Part of a small language model's weights.
Architecture: rotary positions, no biases in attention or MLP, untied embeddings.
Training: a variant of Adam for these matrices, 137M tokens, 8387 steps.
Each number is 128 + 24 x the weight over its row's rms, rounded and kept within 0 to 255. Layers, rows and columns count from 0. Numbers have three digits each. The size before them is the row's rms in percent of the matrix's.

# layer 7 MLP up, 256x128, rms 0.11, rows 51-87, columns 0-127
107:126120118153086124103118137181144130096150115118119146094148108137177088159122149100161117108094162137117112155122128167151119174164133067101156118156130141090152088109138142141091120096129105164163125134149143129161143102112125140100147111120130186132124111121106148127156168063136126134149149122163130112107105116152086115114152123119127152126105118168109088144118146130138096106126
093:131131118138147125116152088121074123101118133101143114104128140144155089137125104127113120142109077133131133135097050102128114107167125108145120127139100152195097123079129138112122114147110128127149126136121182148125132121156138152108118145149129140148146110118116122147130117147134146137122134108179146059097119093139105070116109087118172147136104102170130104138095142112130146086162
097:119178117150132104147146138120165092144140134103090111140132136129092156122099111096094165123147187161119117155125090081126145092113123099147121145125124140113114142133111144121179146108089179152113076084106156136144141099137098088158139146120122099155164137161151135154097109126086161114148117136130175139129168120130092107115155140106125129129131118172143112115143127171141133111130
098:145094116155142135152115136134131111122111131110149144119098090151145146127131120103153153101152120160102117143126125097139172145115139047104134148105130100112157115152083128161129112121154132134138139130121181171129182093103140117132098134096085151116126131085165126114107129121081095117110166128155121103123160114123127099120135146100162162101149101163172121124070135152162127127149
085:113144128111129133133147138134137156132143132079113126087141146113133098123119084098109107153066121107129137112149083155131137102134135131123163118102107164180141153143147131107159121157141106104145095133103103064100115141083123132107117190159103157120150139138086151101136127121118148166124071146124128138131099107099138084086165106148099112132122123125135159086105162132142130133139
106:124155134170126170119165157133125121073117102122152121119136124118143106138110151162097143147125089166118106096084132141133120108129137135148114167135147139091143121148153101123158132069118142141109121109092136139143147108155128154096154090134105118142099106143095140140134080161111100110114090112071153141124142143132117155145162180133125153150113131163146119072087105163170132110143
097:108088113122090110117127121123131168055154127105118110113142084124154115144079159155155116120142122130121143151103149137155135148098122135101128127119156140143082083135173154119132117125150087141149120110129138171147140160166153124148152089101147118108134144099134121131094122141160133141149153108126119073151114138079128122140111134152126103143095181155112087158137097126159074128106
100:140143160125136167119111130161120119148136143115119154112128107140140133128150158153096079096168100124155142133128177143080130112138167134091154138151146091110108103119112120131123101143088146125089150127133111105166104098110140137123107152105152163109147148106156082156118164111140138103131130132096104109127126147147106188145136133128113214112113095137128162138104164188128118117118
099:141110132150148136125189115121111079095115135119147157129131146124137153105165122095090151100103149175107133159141089147130150142123128109128113120102160095070132091082141124105146134120104175133089116105150142083097121105134122103115125152163073113161124134122132164145116132101148103108113169150102121157117164096152134118116103178127130086133145113132140162110129125126116081107140
100:100112112166135143106110121115158131101120151162122112086150115156029102099138102111106096087117120084070108125099134119134146140131143160148097116118158125178128143120159138126133121113122116132109120165130139121128134153113170123152133116165176103112118136082139127135106120120075177144104144136142111146143119106091120143109163173129112116132140123097092143130099119131157141148138
084:142165115144156164096125114132134114108141117081159115105121144146119153127152124087136149132104186160104125169185131140148169094114087182122133146105153093133087113135069117100157092106105146121144122123111147151151105175136092152122137097119147170099118124095134129132084158116133124134120138120127141077110145118145145130140090125119151084120118107125150132113114116127086117150149
112:125152137134167120112167136099130085107106108126167140116123160116103145141147109101118144102080176137120085139111152159127162123129126129119171144130103176124131096118158111133136144107129107118149095128140167108144106128084123127114168095140132158180098142096134159098166070118099107087133115128137165130116137112135115097150125125127079140074135157156166136142115131139124117093090
107:135129142109109140164164094129103103175152159126116099124127121117132126115148108112124120075169109182118114136118114075082133131162117109118131133154130184109147135092128140162104088134108144137149124161148128143095104104121088130114166151146103113136142133150126199148158138097125158153155125078155142112135120143109110120099082116167143129108142122095137153093112131164130136131092
088:131114150135107136115091117091162114137132126175113073136125129122118130103140108126137141119081155121138129116086130153136064127119128120094140176158133107145121115140123141149116119136101119167160134103127054087102132130127123116119152108093125129102146156151125150104135167135181117125142105119064102184100167145142136124121112132141083114125116146147113084142123071125146130142155
108:142103139132166165117115119131147134046146113128125158124160131125112114107139090101144139149118109153148117160140114108095138162124112162124101178162154117117106095120127129111192112110113139156099107128103122119075154109106125082107137096143105145124107144146149125086174130097144132072135106116117144119120132122093174121125123164173127117132133129164125086138127083119120100150135
082:141118108121117123114146133143114152134145144121119160126117099107160137128137113091126121116098133123141135128137087124103156084124140119131136148167169136116181089138194104133141121138120113133101121172132178126108120122129108066052116093125166120109140108100113165133168157183114160161122155137160147156117144120114132118111136106115120156093142068104114110146125132103103156102120
112:142119139128144130140126131145112130098085118113169117144111116133180072119137124109112122136102119181154152135122103150144081146163088146131114133093141127119126117114154098075112110110142086128120135109123139114163169170134105081121140124111176133101137095096144116127143098149160102127123092114130099170121140152126135122146150113133162121193144102159166118108107153114098178096118
093:099148115125122130090120082123143189127137144141124098133121081054128153142149128152153175140128110126116100085116116170141137162115138097130145141139163147147132132157114157117152143145186108141117128100114140144147158119130108126122161113118146154103128146163149176131146124149117122137194118091162154103128140122123157165125187116132145107127142170123137119138146167119087121106142
098:108119148111134136119115131171140160126149086170107103142147131164108174146102156131115116144150104108109142132111138155142162100133141132150113135181115171132137153163134116160109152154184113128090151140144121155109108152128151157150086105101128107096176151081116126150118122157115088156140096135097132090119109150138146140100115145139093100132100150141080158149129191119140116140132
109:126121107089154134110121171098147145140090119125115151108099137156086108134158098102114129109132138125137152174118169152145173152155124115119133107063146170097154114110155115129191146123122123126136106122088184127147118107135114109156147120122158111124142105103116112156129140186137115127165102131172112156125110108077113147121165155118117114124098127132157107133127182138115141089123
083:118174079102162138144160156153128109105122134159100147130122119125085156110209143114150095125090111152130094136138071146118161142114138156162162146119100136106147116109113118121124119105151068147166136127111130128146101174125133107103111111155154123097113149138167149129120091172111084108106144130123100119123122097115135123125115128167073131114146124110153116109102123153095142130128
082:141152117145208140134152127105152100110110136107117145095113114144114095125109119150126135093123128158164099146126168085157153082113117090151102164178100132097131133081106075114174096093119119137156100091141129100134135161145132188121150124115116154105144156117103164119145114106130140132120139114093157105112136150128162113125135125111122156121150114124134133096096116108148093156132
090:127156146136153118128130126140130125146119095152083125097154132109133138123122097078079162152121105104142121165140138137120114117097170178119131135154159132152111097120108127137153108090121196144113083123130140123120178099138101145155138129132127189097116121150124118132120123120100160161170150157118152156107152101150178150120134156162155128129169148157183134127123136175125132111139
108:129174115089147102147110111146106128127162138134156134160173120150148126135108133152135153124169103109123105101142121126120078089124084122148119124175141126114085150149187131106114105082151129176109115138134145114141140133170111126156108112179123191117159129151106093121158119081139122127156134127106140128114108121086131120149080140178101154130102100158085128140117135138122121142129
103:141144177153119107126127131135129132123161097132104127123178130165130117168140143111184143066175131116101089121152150157117124176080108137140123140122132093157159134093094126120146108101113118145146101140155132125111110152088099122121145122101109087092139128099071136144139134103129080111091105158108132138144107115127120162139137124160116128141138137116114137166093071134145107163107
119:143120136100141197136158124135125124119115142156097064115090103122133107081170124120111136144066136125132117145131074095098156137099153108125152107056120086141129120143150135136123099096133098120112153152124095117103119160148140109107096126164174145125119122124136119172144106122150129129109136120111135131099163156126177141122134098135128126156109116133099139110141130073142093152130
105:112118135088119136109163142105098093086087144129121150088176160164125099135123117119123131110128146104158130107096178145142132127139128097143100125129192139139118119116188099135142132132115129134104098120147138173146130113153108137108133119129142111152097129124164118132164115157121190148141107102175088129140138100053124138184149102120160121117131127118112142122148146157119155151116
096:120150120165139142120113159119128109130048096105110110122111117085124162106140129114097125098122124131134100171148093102126180147131127110091103121140104107103170134162106121150179103127153146114158136143087134139156138058141101135111127121114132123181116120114123150107083165117102158134141143141140149107109129116126093138113142157151100088114100144111113120081110131136154085125140
090:140144151099151147145118150124133107169111161127159127160181142136137109115160136084133110114112127150146121109086144148114133136131156100112136117117120113107170107144156097136148104138120168110113158092083137127114122124138095115125101150081102125144174148108152135106158155104141066129153102108158094091122135145115097135129123098133112097080113100181144152101099110136150105069110
096:118127130140126141148134162142140158122172190142141117150159105168181084153130095093153156116126099099102142142092145129096154180131140116130111142171140174144120116122086118108125161126134179138110126141137161103113127122117160092089147144147134142123141128091122129089161099190128128134122122124143135126155161117159116138126145154122135090112111111102125131070162134080133134127109
094:097122121155098131165142125150079107106124094106169133122161150139097109142092115118164114099128127169071144131192134142101121097100087115151098103129141099162128105117115117092095114141131191107126157116145118122121108128106107119149170119085132137146126170156125142118136095117128101122155093067127135119095150117123122139148151113114084107117132115123115174154100121134119130108153
106:122115122125144125161106109131143127115122135110150120123123088128129110147102130124092173105158102144088155110113145184099148110161150150116115160138154131160123135107135125114142157109144143096139147159129152111129150170104100150136120149106186084114134131106083103083142095147152119158130088115132192191140109127131132122104145122130158131150135083142101155090132151111163153082116
115:125122142168106114174139122113102140129126151142128129083140130113143104106137134114081136147135112167153058143121113129131096099158127144102124124146150153152120147211154123116114145120153088096118125154074108130134171091126135136097108064104118119122135163129117131127143140134124137120149111160053098147108174087165128126117128119126144114111130105154166131124111135149129133101122
097:133143152118132153164149111087116111171144106051135099141135146076099101157086128134140115114074136125106101180139106136123167138123168106152165149082161151147132148138152120148118126114104122088106120137115108146103137113124108107123137165135136101174136155161142101148131139120098117140116138148111124137116119139135110100153139156166089073120130123127114175093148164122144134111140
104:128087145136111142138125087128122139138138115155116149119159131135158086102171148096092107135117125098153102141174093137178126132130082134133119098174171172099139125141135098166123178111124125104150105152104088136145101129120107151139123085173115128114164097084092110120144107108113128105119114151120148137112121176146117099146156132138153138131136113114085082100176145125148136134115
089:121119124130178105110154106075138153115102149119126099128091159131080080109121108114094104117137160135135137096152081123150180129098118132166120126110097134121141129133091118147180160103119130131191131125116159103109109141121120156123188151109085128127115137143130163088118124103098162104131169168117145160141139116113088142123160132112117132137155159142142101161130115096132137115119
093:154128125095149146145166088134122172153125134182116078150120129178098127121107159151155143158136143095155133159089167129144117150095154113125153114131126151102102120102110143129152111094090167154153139129085128148131145149120117170191111147157133144107139126112119112159118128145187104126132141147157140093106115143124140168166123141140146150122136122135154115070149121103101156142123
# layer 7 MLP down (transposed), 256x128, rms 0.109, rows 51-86, columns 0-127
105:067129120135094154135131113114138164110125141118086129134115119109154140135150176114159116101119100147135105129091134103165153136133167118119142102114099120126099163099116152160073109142126131118151185116122161180161150127171146160167137150112133139148103133169089121128137097136134095186159103123157109139141188135155118151115162152137116091141107133129149130117125149133123132135163
093:147092113131092103171136076129156109118098112151114109117135181140148137118104147150130127151122192151132112123116120141138125164100120164155097132148105155123135118085136151180114117130134162107147149107090121137139095152102123150137169150108138117127152173101119115102164142116112111173108130130105147116131105144117087101147130167176096154132152162137116103069086120137113125128156
095:091119137158120141124148165104088151132108133144149150080111131145095108074126127117166133134087119089170125111102149125098135152168075177120133139115127137141133137133171157128105112152127094088166126129156121106127124138102173163132149122112079135182139137131136133108134149151167131108158111125121105088093083163102139126143085124148082109138103153127123144127104119116103128132146
098:144171111083129134103149137126124138129159127113114146140131111098160138110136090112051146135113172164159125155080124135143116141165087145143126161126125117147089137112144132055136154125097110169095105135152108111117138157123137138121166104131124111126104123123123128136126171111159137057169122124135114106139093139126149140121106131129110128166147120159129127123185107135130101090088
086:146149134148080132097107166125122091120110108128122120141105122123157130147103135120115116130148109089101160068137073155109141153128070162146129147145150132156132148147107133066145150130167097113100112158098130169112148086146131164143142141149114118140129094153157119112094113117119138087136135136085137136108116146125163127108156139134120118103114107110119143149188174136111112151181
109:098135101134097117149101168120125143099081152157123091123139124156136120111125140147131121119112101107137103123098148088110123130146141118137140145139148148152128082180152134104115129138153119036142098130103142162129138148099160127133132137122131187160162093116156088133148099168152129097146112169140132153131152090128160123111135086167133133129100133133142162106105174118155130154149
095:113094118133128109110132098115137145105112122130106133110129099122130142137087116104157158152159069168100108098141161130113113136138140129174105159116126135113153118125146087132125122118119117113105091114160134158075151090068148165130116105114123117157098108150141140153130141117103168072137149128115141091130108117136159082095141136149129096158140121098133142113146146127185134122201
098:095139128118135128102126103165126112108109090133122157151119127151143102127119102136137080097138124106126131165071169141093143153141126145139166131132133096126101148116086068113137167171102160147133138097112115132134144121142124130086102148108156152107127099164169151131127128164153124099082122169159149116106092156126168124140133118151113183119114115140083127128082120137096158130155
098:102098102139100115110140099149153141131097143129093092142111141119133125118138092166133092130152144079136146112134157094137082111115135154145172115145134175148131176144082134134103120170130158094118139117148117185157099133118181142124163151114157141166114132141144109175122116137124121140097106129129100127146147147159140122121139100131158100138132180129129137136087174117137139191110
093:124161097142127126160113140115067126151116102157092143140138134116125164098155098159116131123130121164120113112172160127144139125165175146120122119123127136075108108169140123132139101140096110099113144089143100124126117147079162111139117158084146111169107168080154102129154110113127116146152108078157143154122152139132137077112130148115150143120100141167114118117127086156105108088155
083:136130098129136160156152191156109120117150079095136111150127178159123141149151169177095103122164134122135112134144139121119082103086124157141105146066095140134123128156131129156154105145114152156133085120116147135174125131141081143128101125124102132098159126151095089114141122130107138135172122130113118149120132106129108146147110110179148100096126116090096141102130149130094102110099
109:098133143175124125176132126136150146136161134132086137130121123115147079096133149129111121134127119089101132150109140114120129106129143109119158150119137128160127129166080131143125124167168164126113136102134130099153175111125157116144126115071121130149147112177090140115092143106163126048125126178102146151105122179153155130088123106138133163148121136146128137148131119156119101103070
107:123130165084153195136158110133141133124130136139117113152125121097131158137122118138141124120157123132119143122117136116124144158151140117130157147095111125122108154105155128139141086119136125221153191120147131124118132128152089120114148178135157149134114107161099163129130138126120140206104116081176103087144119115141121147137074129131138129122060119106135139128119138121137122123091
094:112124154107125135088125115114155152145121144177123147132146129136110139145095149135132147141161114051131137101140121136154144108064112098136125128153130119095136137123131119155090092148162120133114150124057151143146157163130115110141130148154148140088106088078124153149148103109103121113073137121082121087126101171131125122120142118150157174133107093091144121128165103132144123141144
105:120138143129111125056126142110137118124118133113135100138150140108140137140138123144119115133158150123107124121113111116137113123140109125154162100142113123160144173080140155119139105105151172123146127143127116070126119118157124102129138085115120127098163157113107134134124156120116141020130110076167088166184130129137098090166129142120131112128141128131134125114102126154122115132054
076:156132154091152151134109128158135146110132106138123196099127083124072159103114087143168142085095122119136149138142134125148141140149192142114124155125074149115101148107149150140083131113149155141138145107096083108148122151144112147158128135122108180135164112095144123147101119155126094118115167126138129097100135144157097104186133109131135132129123142139101167126125138092108119132137
111:101104115133098144128144141152137162113089139142146112113148107134122120138079134136105153123186136078092098123145167165141138113113167117144129126132129160136114100168149095110129140140101139122123105130138115129135133121124115125158124099141160164081185110100153084126113082118202127141109134139148112177153159104101166159146128146082141139105117125099114136092119146126120136140176
090:134124040167110156141130131116151145133105128155112133169078122118139139145141173139154127094110101132155088148139126114105100065103138117134182094136131125131091092149118125127111123129110149120104128138134136076156140122124136155123107149105136117116099112152149121145108106120131162105107115101095138150157142120122125123106160130140175103183100085162137127116104115179118147115159
097:152129124100135115151160114110121128089123142132117118173145123108177133120104157135105137149126131127144143135143143134111122127138147116094117138143127121136105143097077130120135126077109116090117139132100134107114090116157137128143168093123098081117150115114140145121118097143069147057098093122077155104076124129128134146108142151144114107128143122133107147164090102123093143108218
105:107132118153133128124117109141098104117149136136141198154090112136135102088104129148141149146164131130098134125123168131153138135098169108127108120106128116121137104167112132123149124101133156126122090143151114105134098154161109127108146092115117116143119155154138108120097137164143097066121127086167133169167112109106109167153143182132129096148119184150167137105139155084116121101176
081:128150124156146150156128144116135132117107149140120102112135072146136129176163119116116131161105071131151064147154140150129134122115129154158112163129155158144135138109097136127131184131119127195167107110156103152157098163132104139120139142158145099096095116126142159123135143130101136112119157176137121157126072112135103154106151131134157144099145127175084120102129127138161154133161
079:163139122141138120153085123156156145144147119112119098120139112159138111123124127103115134119119100136155173163094130130142144098145166124149119144115127117124145144098136134078132185093122154143089109142090107101133094150113125129116104087129122139141107124097125108135119146088130103144086126107139118111126086135117111115102108174112095112141079161134071159198120156070170143132111
090:161140101105111118165150087107141127139116112119095123120117145158118166117144135113112129124116170103129099156113146138165084111129169174137178127146132179086131153077161154127111152082125114143068098123110105144110130143086123133140153152114100141140141121127164113142116144126153117142118120117152116139131137130135184141110152129138196113162139137120107096108122171118128128177163
102:109118052131119134170120108160144077145102146155111132156118174094181174107131149155110088117139104157118141188110125145132124139144144096148152105118129107128164125088109139137132132146133085146106123100094089144124147144114136129134151088115112110117112136099116153135072108122171130118132130139153114130135143121126115150074149154135126097120120132144115106157088139127161144148080
103:193104160153129111130114146125128085160150112156085137137155113149168140166128179103093140119133105143135143137123158180159152131100128145142103128104119087127174110128106096131103107117119118148106139145131146177131140139105140123113122158112154136107116135093116126109158133104146152167120129151102114163153115137093135183139100124131141129145140117137102132106115053164111150153083
111:140152126129165131139054121151100112147143139132086120126131136152127139110100135155140090119143106131119126104115115135138100124168134098173134123100136114123146151153136093116135115144119121111149142139144125139136133147091127142107113127125125124123124130117120175145137147118142071137127150110150151106094154151130144107117162100122142117137133154126066104108137144126123168111255
105:122144119106150106121099119163119155136114127160142128174108158114105128157094179150121159124116100127158103132093152124081120159114126154152151139087139134114159131149116140151178120103122149120144116183131100100124125155118134143147154117130109145076130122142101124136115114146102089188111155133066158117090115195166151126100134149158121102125136129110109103134143097116128109126092
093:121137130128127136145121101086149120112118109140129116115160113124149168167151128117101108106084121158147159173127113121071140146142131127141110133145128091092145137137160132143151113133145099118134145115088128165171138125083131150109105155170081135150108141148150150104128137140082158163125128155108155124145107121133123101116157101146113067067098118125117139116094152124154135124048
095:105145150140111137154131134129112100134125137110113214100104100142128127130115130073151118099137117090088140148172130121133118121130120125115166152107139117144078096151141061120147142108156134116131102096141095124151162145154127130115156131128162104139108117160105151135141106160121117101119161118130133177110141056110133115120109124101139100142117139145125100123095143154174144116190
094:175177155127116132094155150118124159124095133174138082097182119140166109148128109068099136122095122130078145096125136095110158151110134133107122128140143148128119151130094147123117137123133135106142106094127131097110185110114130070106157179164119135107150109135134100106128102174120166130124146148123140121139159114150137111114150105131145141101135107081120122113104142129095140112079
094:073161122164122154132192144125099160083130118134141137090155138166105110137155114123134118123133127124105141162145131130124106127116103130112129149144124107142113112118129153118147150105197120115156118118119142106120128095146141115138159125150118160100137148110146120151123114150097138075140079153144112121113133124123126126147154106148126149117146107162178139122140168143124135098014
108:143179134076147139170124121101131129079129099141139151157137143125170084122087173145146138115159129112112116098155063147122122116148140150112158120108107159123155120120112078133096120125127160106151123098093115137131127120114134137131125126120148123141173087129125129101166122140127127152134157101137173202108120130102118145107133126146141098124101117131116169097149102122114163103185
114:129148118169097142137138125117110118104095140136120122080133158108114141155134155127127098112131106130127076119097119126102140112112147127133121102136134144141145156139140113144088120169158133136127145106108148129148136082083130119140140094128118173127150080100138108121156057152118113116161130126104123157111181119166137144148179110109154158090096130087129159104099163144140104099063
096:129099141126160130137095091136117155155120125150123126103140155131124154112166184163091103158129129115124143145158142123143123163143130125138146134076154144126140132139166172102108112112134124084178091146108121155116125129200144132146120149146110137116094136112153114155139136096080137135106112137100085107144134159120114094133107126098110111098117160115103179123110151179070135155135
101:135146185191144109151141127097108138080120108124124112131114110139115104106163109104095119151113162106106101118155095153143118138127103123097114129154148145176094154141114092151097152096129127145126150122110101151142102097092132162159141127158103148120144093123144097142148149126097134106133135165128170113107112160173145142113124093107147147074118132118106090143170156121121085153103
089:130143086152135139150103113138117108111126080115180131158170102178114146153142130142081130143156115100155156168107128137114142119153161164138154152174110110101144146109147101141124128203102129162148137129119140114097105128111115122147099143186108133128170124124148111130135108091139172092141048119123137103100131136115140125132127104080125120112126134145123124124137110140122163150118
# layer 7 MLP gate, 256x128, rms 0.118, rows 52-87, columns 0-127
087:105149064123142124143165142121135123120148171143127166131126146133089139122129151168106130143123176099133131142152155135132162152128099143134095114116143126093163148125171165128105139154132111101143113168137113138099086143123132156121111096162125111123110146090120140142125128157162074102134093135153135153171116137068126154142084150137131084099126160117121125122124173097106089151089
091:150193138118129133156088145121103154165165121148115150134143162149168154158160107165159116137151130118106113141156112136156092138126155110131138130104096139104108143140173172148109086137156117177166134130089104121136130140113079119159124146129116113092127103166149133159130132096111092127104113132091138167154137089125091118119155132104131154129141156104098078122127130166131119136095
089:152097155155161125099133117137149114163151124129111134119128121124120142142159117117160132136120134092111089114157107112127126095102150095176169149161118153156158074149115130168119140160106146108168115150136082123142153138144138118141163124117089126123140088164154144116137153132116120157109152105134154060093148140111138103155193163105136113131133145113106119173149104136126135186144
083:150125117108114153128144069105099138178172163123173127118143109104143120093143119113139110146133146153173124097185131154153132099115109097140102095134178125147119163153096142133113089143117101147123124127108125138097068120150118126123169123133095105119141116161100103079131148095092112148135121103115111103129124106128139054128137133172159114126148113103115111106115111144147155137134
112:156133131142109122119106142146114120135176108130154121129099098145148157160102128159130149128152116149104161129099134150157124145146138101133156144110113111087141097138118129138176114083091126153125135113118096127146131111152123131098140134083128150100089110113106138142105139118094068173127128139102167112138091125129115170119152173134104176183119127155121123118108084201112108115168
096:143131140109143118106105158158116174103105111115140131141089096148150133167123147152152122145136096087149141087129128101121145155131161138158144112036197086070126119105113103144145111117122120123103120130148103148157126094115156130123133132168104144142148135109199136166130122131125118110141146142097154103121144123125154138124098158122162139134103151149136111081117132147147111114141
092:113145157124129135138113152153160091121101131172126078133134136146143130095132148159095112130137129180125166112132125125094119094120144145100127101177131138107093134119071105103076118129127116092134127114169104162129156131107128146138119118109142117107135123149120114140147163091166127123158120119089148047131138146143149114134099164095152107106107156115152082112118097088159104125147
092:136134122125110154134087129127104125103136110100185113152153103120145119177138172106127097112104141166161147173148124133082130128119126087106133159103108152109094146127126131070128139111098111138139168110132131169118119128086158117094136125093121094143130167097114153090149148097126159119109135116127123144166098123107099125133141166116125082123138076136102081117086111132125087108133
091:137129146121121090102105138142112097111144146118127140101136118165131165149128139091108115150110134176167139120115153107122137122156145093079166156075124100094181149132103129159126166131127076089120138112158130123118112164122092114148148129119124162134102136106146122125164158156141144127088117127146091117147130108146096168174101123120113123153157115180163181138120155111156151111118
086:126184107123100158176111150149096124113132129124152120107143127173126134123117164129151149135158095115105148106137074144144126107138118133090139132098172122138127147121135116131133124150086082174149136096127140151127116124131129104095099173136172114062134138114067122180120112155152088122145126149125146173133120135140122162123077101158143123152101112129126133097132092124137160156138
124:125142099086140118032136117113127097116089121142117115142097138125109176184158078126131149112130150148144131114133163168148141148100112128144136135123118136090150114067183124094123144118135107131118124144120128142118058145105092150140138154149159132139095154078138137110151139104102118137119117081152134117145106087114117117145146143135110091117138156148112116128138119111147130145135
117:116139079129125139101117162163122120109135116158141118153142157097187130168094155140120127154119148178143153108092157134194132154137152119098139130115102094124100158161111125105152140161119128163142136114118136154144114136144127121127112141122166113123118088119140082135111139090166080142120148171153135126155138161133113142108136133110106098156094124123105143143119098106185084115170
093:103171129118103097114110100138190127152100148098117130093128135125183154121109133174137123122199131102142087076150116115144091116129144152175115130145127193176151157138128138137141143114139104107135152201119102125147139123115135115121136117149150089121130124128124118106157099164085111139136121098141110144132116134107121107114129098142129130155112091128133144145148128148109146179113
111:136079116133154154124101102100139133092139104137108129142140112137101101098135142109144171141124125157149100132142148116102118178117108128102080165175133126125112110144110089088175098126067160128130140134124116138126139156149128108126135119136125125173056138119156108122140155099142162143119094105117147068120121155145137149113147182147118091132131120146125112112091075096128140130127
075:143152123110111114127148119125109109138164150164183086141145109082158141108169135147121129147140107091129116105137134138115127060122093121163056148129121104124129163125139122158139119122139116119166111140127129114097150129085120155130120143159132144187126076145116089113100104103106112101150143125150104123151105134124189079143142153140137125184142140143155113104153154120140132114131
110:151110138143136143131125157113126129089092112093128117129050068104095127084115106106101115130123133160126134168160092107158147135159090127097107127111135108083117124138152130106146105115128099119087140125135112148168152118105140104081120159094145135126094074092173159130111150130134127143166148142127162120137122123114110123120152131152154134193127133140120104122135098137094106134162
088:133065147102161113156110109178143102128156085102131169109137128169148126087161137128116086117150160122128126115146123149103156103155143144106135149159135104122149133137129085137167140104102104133117132149099147107138130157139160146171106127108124130090125139145120111099120152096173099142089114123099138094118123157117142120149084137186120157155137169143155078138133085138143134143142
091:162110124129155133097121135156188121123097149139135132116125097122150132146060123130149087081129084153176106173124124132102128128150130112114100145132158103135101140131074098164160113143141131124162172134186130106172082133125142123123171104113102156125159135071116098114126111105130128122102133166123144115143126154104109155133127114120109138132163103109123141145138085122157117136156
103:144173135082109158100111126085133104131132131123100137090119116109142137149152125079123143070151160170147158130135133115150162106125102071116129095098131140128141109148145139135184141158148134126148146140066109150163153118111076117104146133100133105126136116102098135086106143140125112164157137108107126129142123098137130133129183115133142092176109159128139156103113112170116144112109
078:124144094168101147148145160118130111128147116106110070141108159137155139096132130120104080112132206099120122113099128142157148121110147135141144129145118132129114132130088094135147113157110076142125142126112133120152111113120142133088185159117095117151171160089130120204104104156155134120117105131113116175163110119119148124114137154133147101123122127098155135094139116152076108150136
077:125077131118096124145127087124146102124125083115095135116082083128131181100120156141130061172118130100117151150155127154154145149120127114103150112124115155124126084157117104112140147135120126127100154140181093147164138145113162129129137118159125138134120080120140139097162130161138169117071131112125103090116165137115132138151142148113060128149124144123119105140137112162143099159132
087:120130106096100120157074151110164133122135133149158123144108146113121137132152128115129079122159185158118151088106150143124165138107109145114134147106128127154077108142144159107160131148121096122097145087093105125168138171105185137143142124121143122119124112127154153132133103146169117121113092107149091127108108160146086165179172137113105135111148138145134095144117099131104073140136
104:138134123136073121166092113145185152152140160134173107150121137133139099114102124177166154126184122084117095116101150126146106125163131123163150122112158151125128120111121086141101129115064139155119121125154104162182128144115117119172155135152134182134103129108148122096135128124129120115119095109108117127095094114142108170144121127076172143154114133129136121122116149109152144148113
097:109150121119082070121144100108132160158137129157168117149114106097163119161122140170114164116117166125156134050144123143101089107141106104117136132118112117159137129147098143174096108100161127133162106189100140155161124137124106154105133125132142116101122132174117106137129110153122110155161108105125134132134130158122140077102118083102148112105093137117124130138136162141173131124131
123:141133117115120128163130147138157147115133104123165147167136128101142138171114176138163114133161115141132110111138175159137143117114163168139099145163142199139104113112097112119113119149088158132129136112147147170148168133113104144117135145118152118142198080124044135123116143151116106172103085128138143129132127156144110133106130140141111141106096118100128150130108105170146143145143
097:157119131088129106163123109147122137186117113103144147191126101157096129093143144131129142138141104181148133120129097124120116147133099073127128132126100139127146103124121161103127135140129132142130107108167123085122131165147149143135129168141118109144105111135123107131149093146134106136116093078091158115112154130166152052114117156160104156156116134155185123112139094096173137138111
090:134101147165102125126144110176103160098148149134064125138112131127140127121127119171116134166174122125103138095110148153139093124142134177151157124161128124142113135107159171170110109130147156124102115168133120146133117137148151186137098127118146126167100084123111135197131146156126152138160150131146104134135113146134099142122123111100134188157117089144138142142150074109108110137149
091:131089124107157123107117123158153134125106119157138101155085137136086078127156119125121111135149131101131106155130167132131133061131136122123116155133103159128149104150083088083112087149112105133141188097085172152143156144129096146117137139121114135115105136116157134177158137154127134123177131157115145123144106144114132131139151140098108189131144178128091158097143105128159133118130
101:110080110118153104142109135103198162112201162129126134150129073159142115156088149126165126117137124116129143119113169092114149168105130149193084136161079156098146136133133134141128139097143152152143154154152154147095119133154142104128144138154127137104100138108131126157119130157102126171122088121141130110182128129132112141130131132132114124142135150141106135089160136104118098146132
091:115121109155136189169124126127082120075134119123152105152118155136097127121100151147160104093112114153112130139146104131113156112101114129141132121126122119138126117095105145104102091145109168117119181100139130130130104171117100108131152133089121158122087128116140145137131133121132087146168120082136140101109157133086104149146141089099088119137112139084082152163082094148147107119179
108:112109048132155138129116110113115113097124151120110141129122103153089107165144147093138111101151141153152189170140135082131152112125109121117123105144152106111145171124153093120108121130110129119122113150153143148146098150144166122109145198137158151118115116149145091141161156086122125139146134145128147119163124094112119185138120125160091115135165105116138122108081090149154115133144
106:114113114128102068142095080117122125160160196131112127126100101103131176122122131146128145159139141163174117119137123110136080135127128145134122133118153139110097145150137139146143118121117096141095134151101088150132153131124128151084091118088131123108089162153122149137102195103134125151140118133116100139105128118121137127081129155180123117150159118180140121147145107176123136132181
099:121107129106109136121149167139162173098107151109108149137140083157158105091140145104164136137134120164146103138150101146116111139125158130124090102165144150105108090113130102189111130135149114134122176142159131168145108126099170137080088126103106142158155117127122173104150130181122144132110122096166126134105120133151108202129104127137134151129133105152100153100110133151109116111134
102:112076123108142128134116068115157164147149161127072146141143121143116125130153157111130090121145134101196105116132116110170134120111108120132112131142136162098145148119146161190152158101121111134115138157128103121106099133136125145127119121131132139102116129102121122139121135081168136121127110142148100132165057171084122087119126166147128143142134138144063120127167153142146096133131
086:159114145075084088138133123134135111113155153108128142129085122084129082098135107102151089077099114096140113102131098085143101129100121113181151134102117125119099127162160159111113124119124135155145140198111125114149109167109133136131148098123103143163129123114123136134127111150120144150161145141169108152125104093158119130150102099121091162147166118122111143134088129082134118165139
094:080113120170127140150144111114126118148148144127124156161128150083085141126131145191132111130114102106123126171114169092092124146158122162158128173086124107095149114125088149123138105134134104130119099142161145145095157100125142143128112125129124149170121163126138151147143138099127058085101126169151122121115121100064073146124088129125110138126145115102136105156118136133145113135120